Each number is 50 + 12 x the weight over its row's rms, rounded and kept within 0 to 99. Layers, rows and columns count from 0. The size before them is the row's rms in percent of the matrix's.

# up: layer 6 MLP up, 256x64, rms 0.0845, rows 151-175, columns 0-63
# down: layer 6 MLP down (transposed), 256x64, rms 0.0844, rows 151-174, columns 0-63
up151 098:67 60 31 52 43 53 55 30 45 44 63 50 41 67 53 50 60 57 61 51 54 40 61 39 30 54 36 43 57 44 40 41 38 42 67 58 27 35 60 55 68 50 51 48 48 44 44 44 56 63 55 07 38 55 38 59 83 48 41 47 51 36 50 39
down151 090:32 37 77 42 35 57 57 53 64 49 39 55 46 44 51 47 48 59 42 27 46 73 50 53 50 53 74 39 51 60 61 64 46 52 24 75 53 45 40 44 40 64 45 56 41 52 43 35 47 63 45 72 56 71 46 60 40 73 50 38 70 42 54 51
up152 109:50 64 54 45 61 52 32 38 24 40 45 71 26 54 58 54 60 52 56 51 70 42 43 65 78 35 47 50 64 71 31 35 51 47 25 60 42 57 56 63 45 28 50 62 45 65 48 40 62 54 56 33 55 45 57 41 43 59 44 59 34 59 45 55
down152 107:54 40 41 47 42 50 54 66 50 48 49 49 79 57 25 48 49 43 40 49 44 57 40 62 71 57 80 39 34 55 49 44 46 54 54 42 49 58 60 28 81 67 58 45 34 37 73 45 48 35 46 46 53 61 35 57 63 45 51 44 52 41 67 29
up153 105:46 60 27 28 73 36 64 46 27 36 56 43 51 54 60 50 54 37 50 60 28 64 46 59 35 52 35 30 34 62 68 53 57 52 58 62 37 60 66 61 50 35 63 47 58 76 60 55 24 46 44 46 56 72 55 52 55 51 51 54 50 45 51 61
down153 102:54 72 67 49 35 28 35 86 49 44 35 68 50 46 44 60 60 36 38 37 63 39 51 51 61 54 41 44 67 27 45 56 27 42 50 52 65 54 56 42 48 44 53 61 44 36 35 67 32 44 52 40 50 49 44 43 49 44 47 46 34 47 77 48
up154 110:38 50 45 57 60 38 75 47 46 56 53 42 65 45 46 63 50 45 60 54 85 67 77 30 43 41 57 46 49 49 51 57 60 58 49 57 34 42 37 30 40 55 53 57 72 47 54 67 50 38 54 72 57 82 47 44 45 38 48 44 54 28 48 42
down154 101:48 47 37 30 45 48 52 37 78 34 53 54 45 57 63 44 49 44 39 63 40 38 48 43 65 51 44 81 62 29 54 52 38 54 71 38 44 48 50 44 41 24 59 61 47 51 36 49 52 43 60 57 55 41 60 57 63 46 61 76 59 70 64 71
up155 082:55 43 49 45 68 36 50 50 64 58 46 50 58 47 53 50 49 52 56 60 48 57 49 55 24 41 61 51 48 51 60 40 59 56 58 58 67 39 51 38 42 67 52 42 47 62 38 82 59 48 36 60 82 60 30 65 88 30 61 52 62 38 50 43
down155 096:37 53 54 49 50 66 35 67 42 45 37 70 41 73 36 56 38 69 65 34 65 45 50 55 49 56 39 41 50 39 39 65 38 48 36 39 73 60 52 41 58 41 57 70 44 49 49 43 19 60 64 48 31 33 59 37 53 58 40 41 59 63 64 56
up156 092:46 47 52 50 50 42 38 44 42 32 60 63 69 38 35 43 72 50 49 49 22 55 53 30 48 43 52 44 66 26 26 42 40 61 44 70 42 68 41 57 39 59 70 42 72 53 54 43 33 36 52 49 65 48 49 66 48 56 54 51 35 48 73 43
down156 113:41 56 42 61 49 59 50 36 64 54 48 71 58 54 45 43 39 47 73 70 81 38 45 44 50 52 68 56 41 61 61 70 59 64 54 57 60 54 45 46 47 59 48 49 51 44 53 63 43 34 37 71 35 62 85 65 57 57 58 69 55 60 64 37
up157 104:47 62 50 58 65 62 47 55 52 64 68 50 63 37 54 45 54 31 52 45 50 71 60 58 37 44 35 66 28 41 72 68 51 28 54 67 35 44 66 20 32 56 57 43 45 60 50 45 41 31 58 59 35 33 51 48 47 62 44 47 68 49 39 45
down157 102:29 38 23 64 54 63 45 44 75 50 69 54 39 52 40 61 59 48 27 56 53 39 28 35 46 50 24 46 46 48 35 35 37 44 62 40 54 59 59 47 26 56 55 34 48 53 53 55 40 42 40 64 50 32 60 56 38 44 51 47 38 44 29 59
up158 099:50 20 29 38 47 44 44 49 63 54 72 40 30 54 64 44 49 47 52 54 58 43 18 52 53 41 69 34 42 49 61 41 61 37 42 55 49 58 54 48 39 47 56 52 42 51 51 46 32 34 59 41 52 52 78 42 61 66 46 85 54 53 57 61
down158 091:47 54 72 56 49 34 39 66 44 31 33 31 43 52 42 37 37 52 68 45 20 58 53 42 60 37 52 68 69 63 41 65 34 53 36 43 53 48 51 44 53 46 16 46 45 46 29 47 53 57 54 53 50 57 25 60 47 60 47 55 40 39 60 36
up159 116:70 56 65 54 59 46 51 66 46 48 41 60 43 37 52 36 38 51 50 37 64 51 35 23 45 47 39 46 34 53 68 42 52 62 32 51 31 61 38 55 47 27 62 51 65 58 56 45 45 43 63 51 61 42 58 62 39 65 70 39 74 79 64 56
down159 098:60 61 41 63 59 49 61 47 42 50 43 41 46 39 36 37 66 38 42 59 48 64 67 67 49 49 60 36 46 49 52 50 54 46 63 47 61 54 57 24 56 65 47 33 44 45 54 64 55 31 52 18 37 28 52 44 80 34 52 60 58 36 34 31
up160 095:42 58 39 40 63 56 50 41 51 31 47 58 53 48 48 42 50 36 23 66 46 57 54 54 46 47 61 30 32 54 48 43 45 69 62 47 50 54 55 55 46 31 52 69 59 48 66 53 61 52 88 47 49 72 63 52 43 59 63 50 30 82 63 54
down160 102:34 48 75 71 67 45 58 47 62 71 57 43 47 57 39 51 65 56 70 35 49 51 63 49 70 56 39 61 51 56 67 72 64 41 61 51 29 45 46 60 50 61 64 42 49 69 39 41 50 51 40 50 60 53 27 67 70 59 60 36 60 40 41 45
up161 104:64 43 32 56 45 80 49 60 29 44 32 59 37 41 52 59 53 55 67 51 51 56 28 38 42 50 49 58 51 64 64 41 22 39 35 48 50 57 55 65 43 58 49 65 54 29 61 46 37 64 36 34 55 31 53 34 45 27 52 50 57 58 38 40
down161 105:41 61 49 58 60 28 56 42 62 60 79 60 43 45 61 63 67 39 35 44 57 43 78 63 51 51 48 37 68 54 55 41 64 35 40 54 51 36 48 44 36 41 41 35 40 42 50 62 61 65 57 52 42 70 58 73 55 59 42 75 51 67 39 57
up162 103:58 52 55 52 43 68 47 45 55 44 67 46 51 76 63 66 38 19 48 44 48 74 48 62 49 57 55 50 43 45 49 71 32 52 53 65 40 54 64 45 42 47 56 31 44 47 30 48 46 43 41 41 51 61 28 44 65 55 47 29 26 39 56 77
down162 098:71 49 50 38 64 51 50 39 69 46 34 64 50 84 38 45 33 58 26 56 50 66 44 57 47 54 59 52 53 66 54 57 50 46 53 61 51 65 50 56 51 43 31 64 60 23 67 55 44 48 65 40 55 42 51 32 34 35 32 59 46 40 57 31
up163 103:36 50 69 61 42 46 44 71 50 53 48 39 44 40 68 54 61 65 44 66 60 65 71 47 39 41 61 45 41 55 59 43 67 32 46 53 78 49 35 52 39 36 50 33 38 31 39 47 48 54 72 39 64 52 46 47 29 27 39 48 29 52 43 43
down163 097:33 71 53 74 48 71 51 57 59 28 53 43 39 65 34 64 58 53 52 44 56 54 48 44 72 38 50 82 65 33 56 29 53 35 52 31 61 60 67 54 38 39 64 52 51 46 47 44 39 50 43 46 53 65 52 48 28 43 46 35 65 51 47 57
up164 102:36 39 58 61 58 29 48 74 28 52 46 35 45 51 58 49 44 80 45 40 27 54 48 47 63 33 39 57 41 45 34 54 62 38 48 35 69 57 52 54 53 52 50 51 39 47 44 45 54 47 32 57 64 30 60 30 52 55 75 49 30 42 31 43
down164 085:42 42 53 43 47 44 50 24 39 70 61 72 43 57 54 39 29 48 62 57 60 55 30 60 14 35 43 40 51 32 32 51 67 47 40 54 55 54 44 37 36 79 45 44 54 44 39 45 47 68 37 52 33 63 55 50 43 49 51 63 58 45 57 52
up165 093:44 68 52 54 31 57 55 55 61 55 34 73 58 51 64 53 56 53 51 51 59 49 56 45 83 48 58 46 44 49 43 65 48 59 35 50 70 60 44 63 69 60 33 47 71 31 53 45 46 64 77 59 46 56 47 67 64 60 33 35 47 75 48 51
down165 099:37 19 48 70 54 55 45 50 33 54 71 33 44 33 61 66 57 34 36 35 34 38 72 45 46 51 43 45 42 60 57 34 59 40 51 40 44 49 35 55 48 62 23 57 52 40 65 53 56 42 36 65 69 66 44 54 60 44 65 43 40 62 45 45
up166 124:24 65 55 40 68 61 59 46 52 57 64 63 67 37 44 37 46 23 61 44 45 59 53 61 48 51 46 35 41 44 55 67 45 61 50 45 39 48 55 37 50 51 44 44 51 39 57 24 35 47 35 41 62 43 76 45 76 74 58 58 60 69 60 52
down166 111:45 53 59 47 27 40 32 44 65 45 60 41 64 76 35 31 50 68 30 42 40 32 50 45 45 58 67 55 53 30 66 64 45 66 60 54 60 29 43 44 50 54 49 65 36 47 55 56 47 29 68 49 59 55 65 46 58 28 50 67 40 49 55 38
up167 102:58 57 46 23 44 35 47 42 19 60 43 43 59 30 59 53 53 60 43 63 53 46 55 59 46 73 67 73 52 66 60 55 58 57 63 53 39 44 55 73 25 44 72 60 39 35 53 48 44 42 62 49 53 43 62 47 69 50 59 47 63 37 48 62
down167 104:58 46 65 83 45 41 44 53 53 47 61 63 64 47 62 58 41 60 40 54 60 63 46 59 75 33 34 34 43 58 69 41 37 43 51 56 52 51 59 56 44 48 44 55 72 42 37 58 51 64 47 69 67 65 45 50 34 41 20 28 63 49 59 42
up168 099:57 66 82 39 50 47 27 70 36 54 32 58 47 55 56 65 65 61 52 61 55 54 33 50 52 28 55 35 31 46 43 38 47 38 55 47 47 47 52 50 28 54 43 47 34 64 57 26 65 48 55 44 59 45 52 74 47 57 46 60 36 59 54 75
down168 099:58 39 43 41 32 46 60 50 48 70 50 46 67 68 54 52 35 34 61 40 67 32 66 47 33 74 44 63 70 56 50 63 36 66 46 72 50 50 59 64 49 41 58 69 44 58 54 65 49 45 47 75 43 65 59 36 50 30 52 58 42 53 67 48
up169 106:37 42 60 70 50 51 35 62 49 50 36 44 53 52 42 58 41 52 54 45 55 44 49 38 74 38 65 66 33 59 43 50 60 43 41 77 81 55 68 40 74 44 63 60 55 64 78 59 48 69 68 45 56 52 43 51 50 38 54 53 45 64 44 61
down169 103:37 41 30 78 46 43 63 43 81 58 41 56 52 65 50 67 75 73 44 48 28 43 54 48 45 49 57 36 62 52 61 55 58 63 50 74 54 46 40 38 34 62 49 43 45 53 27 33 45 45 49 39 58 61 43 45 62 31 43 55 50 44 57 47
up170 096:37 61 56 62 43 66 38 50 51 47 41 34 61 28 54 43 66 40 45 55 50 60 47 57 47 43 70 68 30 58 51 44 60 46 56 38 52 47 65 55 21 72 63 47 45 20 48 54 41 44 62 46 35 49 44 14 33 46 51 47 53 58 48 63
down170 096:70 57 44 40 52 51 55 52 47 39 62 64 56 61 54 65 59 55 85 56 49 54 43 39 75 51 64 59 46 30 64 50 63 40 58 42 46 55 63 65 81 36 43 46 43 55 42 68 61 53 39 31 63 54 65 56 54 38 53 44 45 43 57 22
up171 100:53 42 39 62 51 42 57 70 26 28 61 46 35 54 47 49 45 43 39 54 52 58 51 31 51 60 55 47 53 35 41 53 43 68 58 43 76 42 39 54 48 55 49 60 29 62 35 44 49 75 62 39 40 38 80 72 40 63 64 41 66 54 38 51
down171 087:37 41 40 55 53 44 57 51 50 34 56 49 60 58 59 37 53 46 62 25 48 56 35 50 45 46 51 77 75 58 48 34 37 27 16 42 52 50 43 44 38 36 48 35 57 43 63 54 48 39 39 44 66 34 47 34 47 44 52 40 21 63 39 45
up172 097:48 30 69 57 52 62 42 37 46 52 47 41 62 49 24 40 35 47 57 59 52 42 53 41 53 38 67 62 42 47 60 64 80 74 32 60 54 56 41 51 41 37 22 30 49 56 51 52 34 61 31 30 42 53 62 63 41 49 63 46 62 48 56 56
down172 105:35 61 43 27 43 48 57 51 54 42 65 54 38 31 49 66 74 45 41 57 52 39 50 58 63 44 47 59 37 40 54 52 40 45 45 65 54 45 55 47 44 44 56 47 36 58 24 51 50 53 29 50 45 49 05 39 34 27 51 39 42 30 47 41
up173 111:40 30 48 50 57 20 48 48 45 54 40 55 52 50 41 58 44 73 74 39 68 82 70 48 48 54 35 50 36 36 44 37 57 56 46 46 42 56 66 32 66 46 35 40 44 48 32 39 55 54 55 43 43 40 47 22 61 44 51 45 41 36 39 57
down173 108:42 46 51 51 50 60 59 70 39 27 41 58 71 50 58 45 43 63 43 42 66 66 52 54 33 46 40 39 34 57 48 50 51 59 52 54 54 71 54 55 36 49 45 41 57 69 46 38 45 39 56 42 43 53 64 26 26 51 17 50 56 83 52 38
up174 115:48 67 31 58 66 52 41 64 70 43 21 48 58 63 49 77 36 38 44 47 35 42 58 41 46 48 65 50 59 74 70 60 55 48 53 51 52 59 53 53 48 66 52 31 27 32 46 47 52 42 59 40 61 60 58 62 63 64 68 39 49 41 38 41
down174 099:47 80 50 56 55 54 36 46 38 26 55 48 55 73 38 59 50 40 44 41 38 29 52 56 55 51 50 53 71 38 47 44 70 56 52 50 59 65 61 52 31 55 46 50 50 27 50 53 34 44 49 44 22 31 40 24 56 54 58 55 50 74 44 45
up175 107:36 40 63 36 39 38 60 41 43 70 30 43 51 58 54 43 56 59 42 45 49 56 55 36 51 36 68 34 49 67 51 59 47 54 62 63 53 42 51 64 46 41 20 60 67 33 44 28 46 65 62 60 77 65 30 54 39 38 40 63 54 43 36 42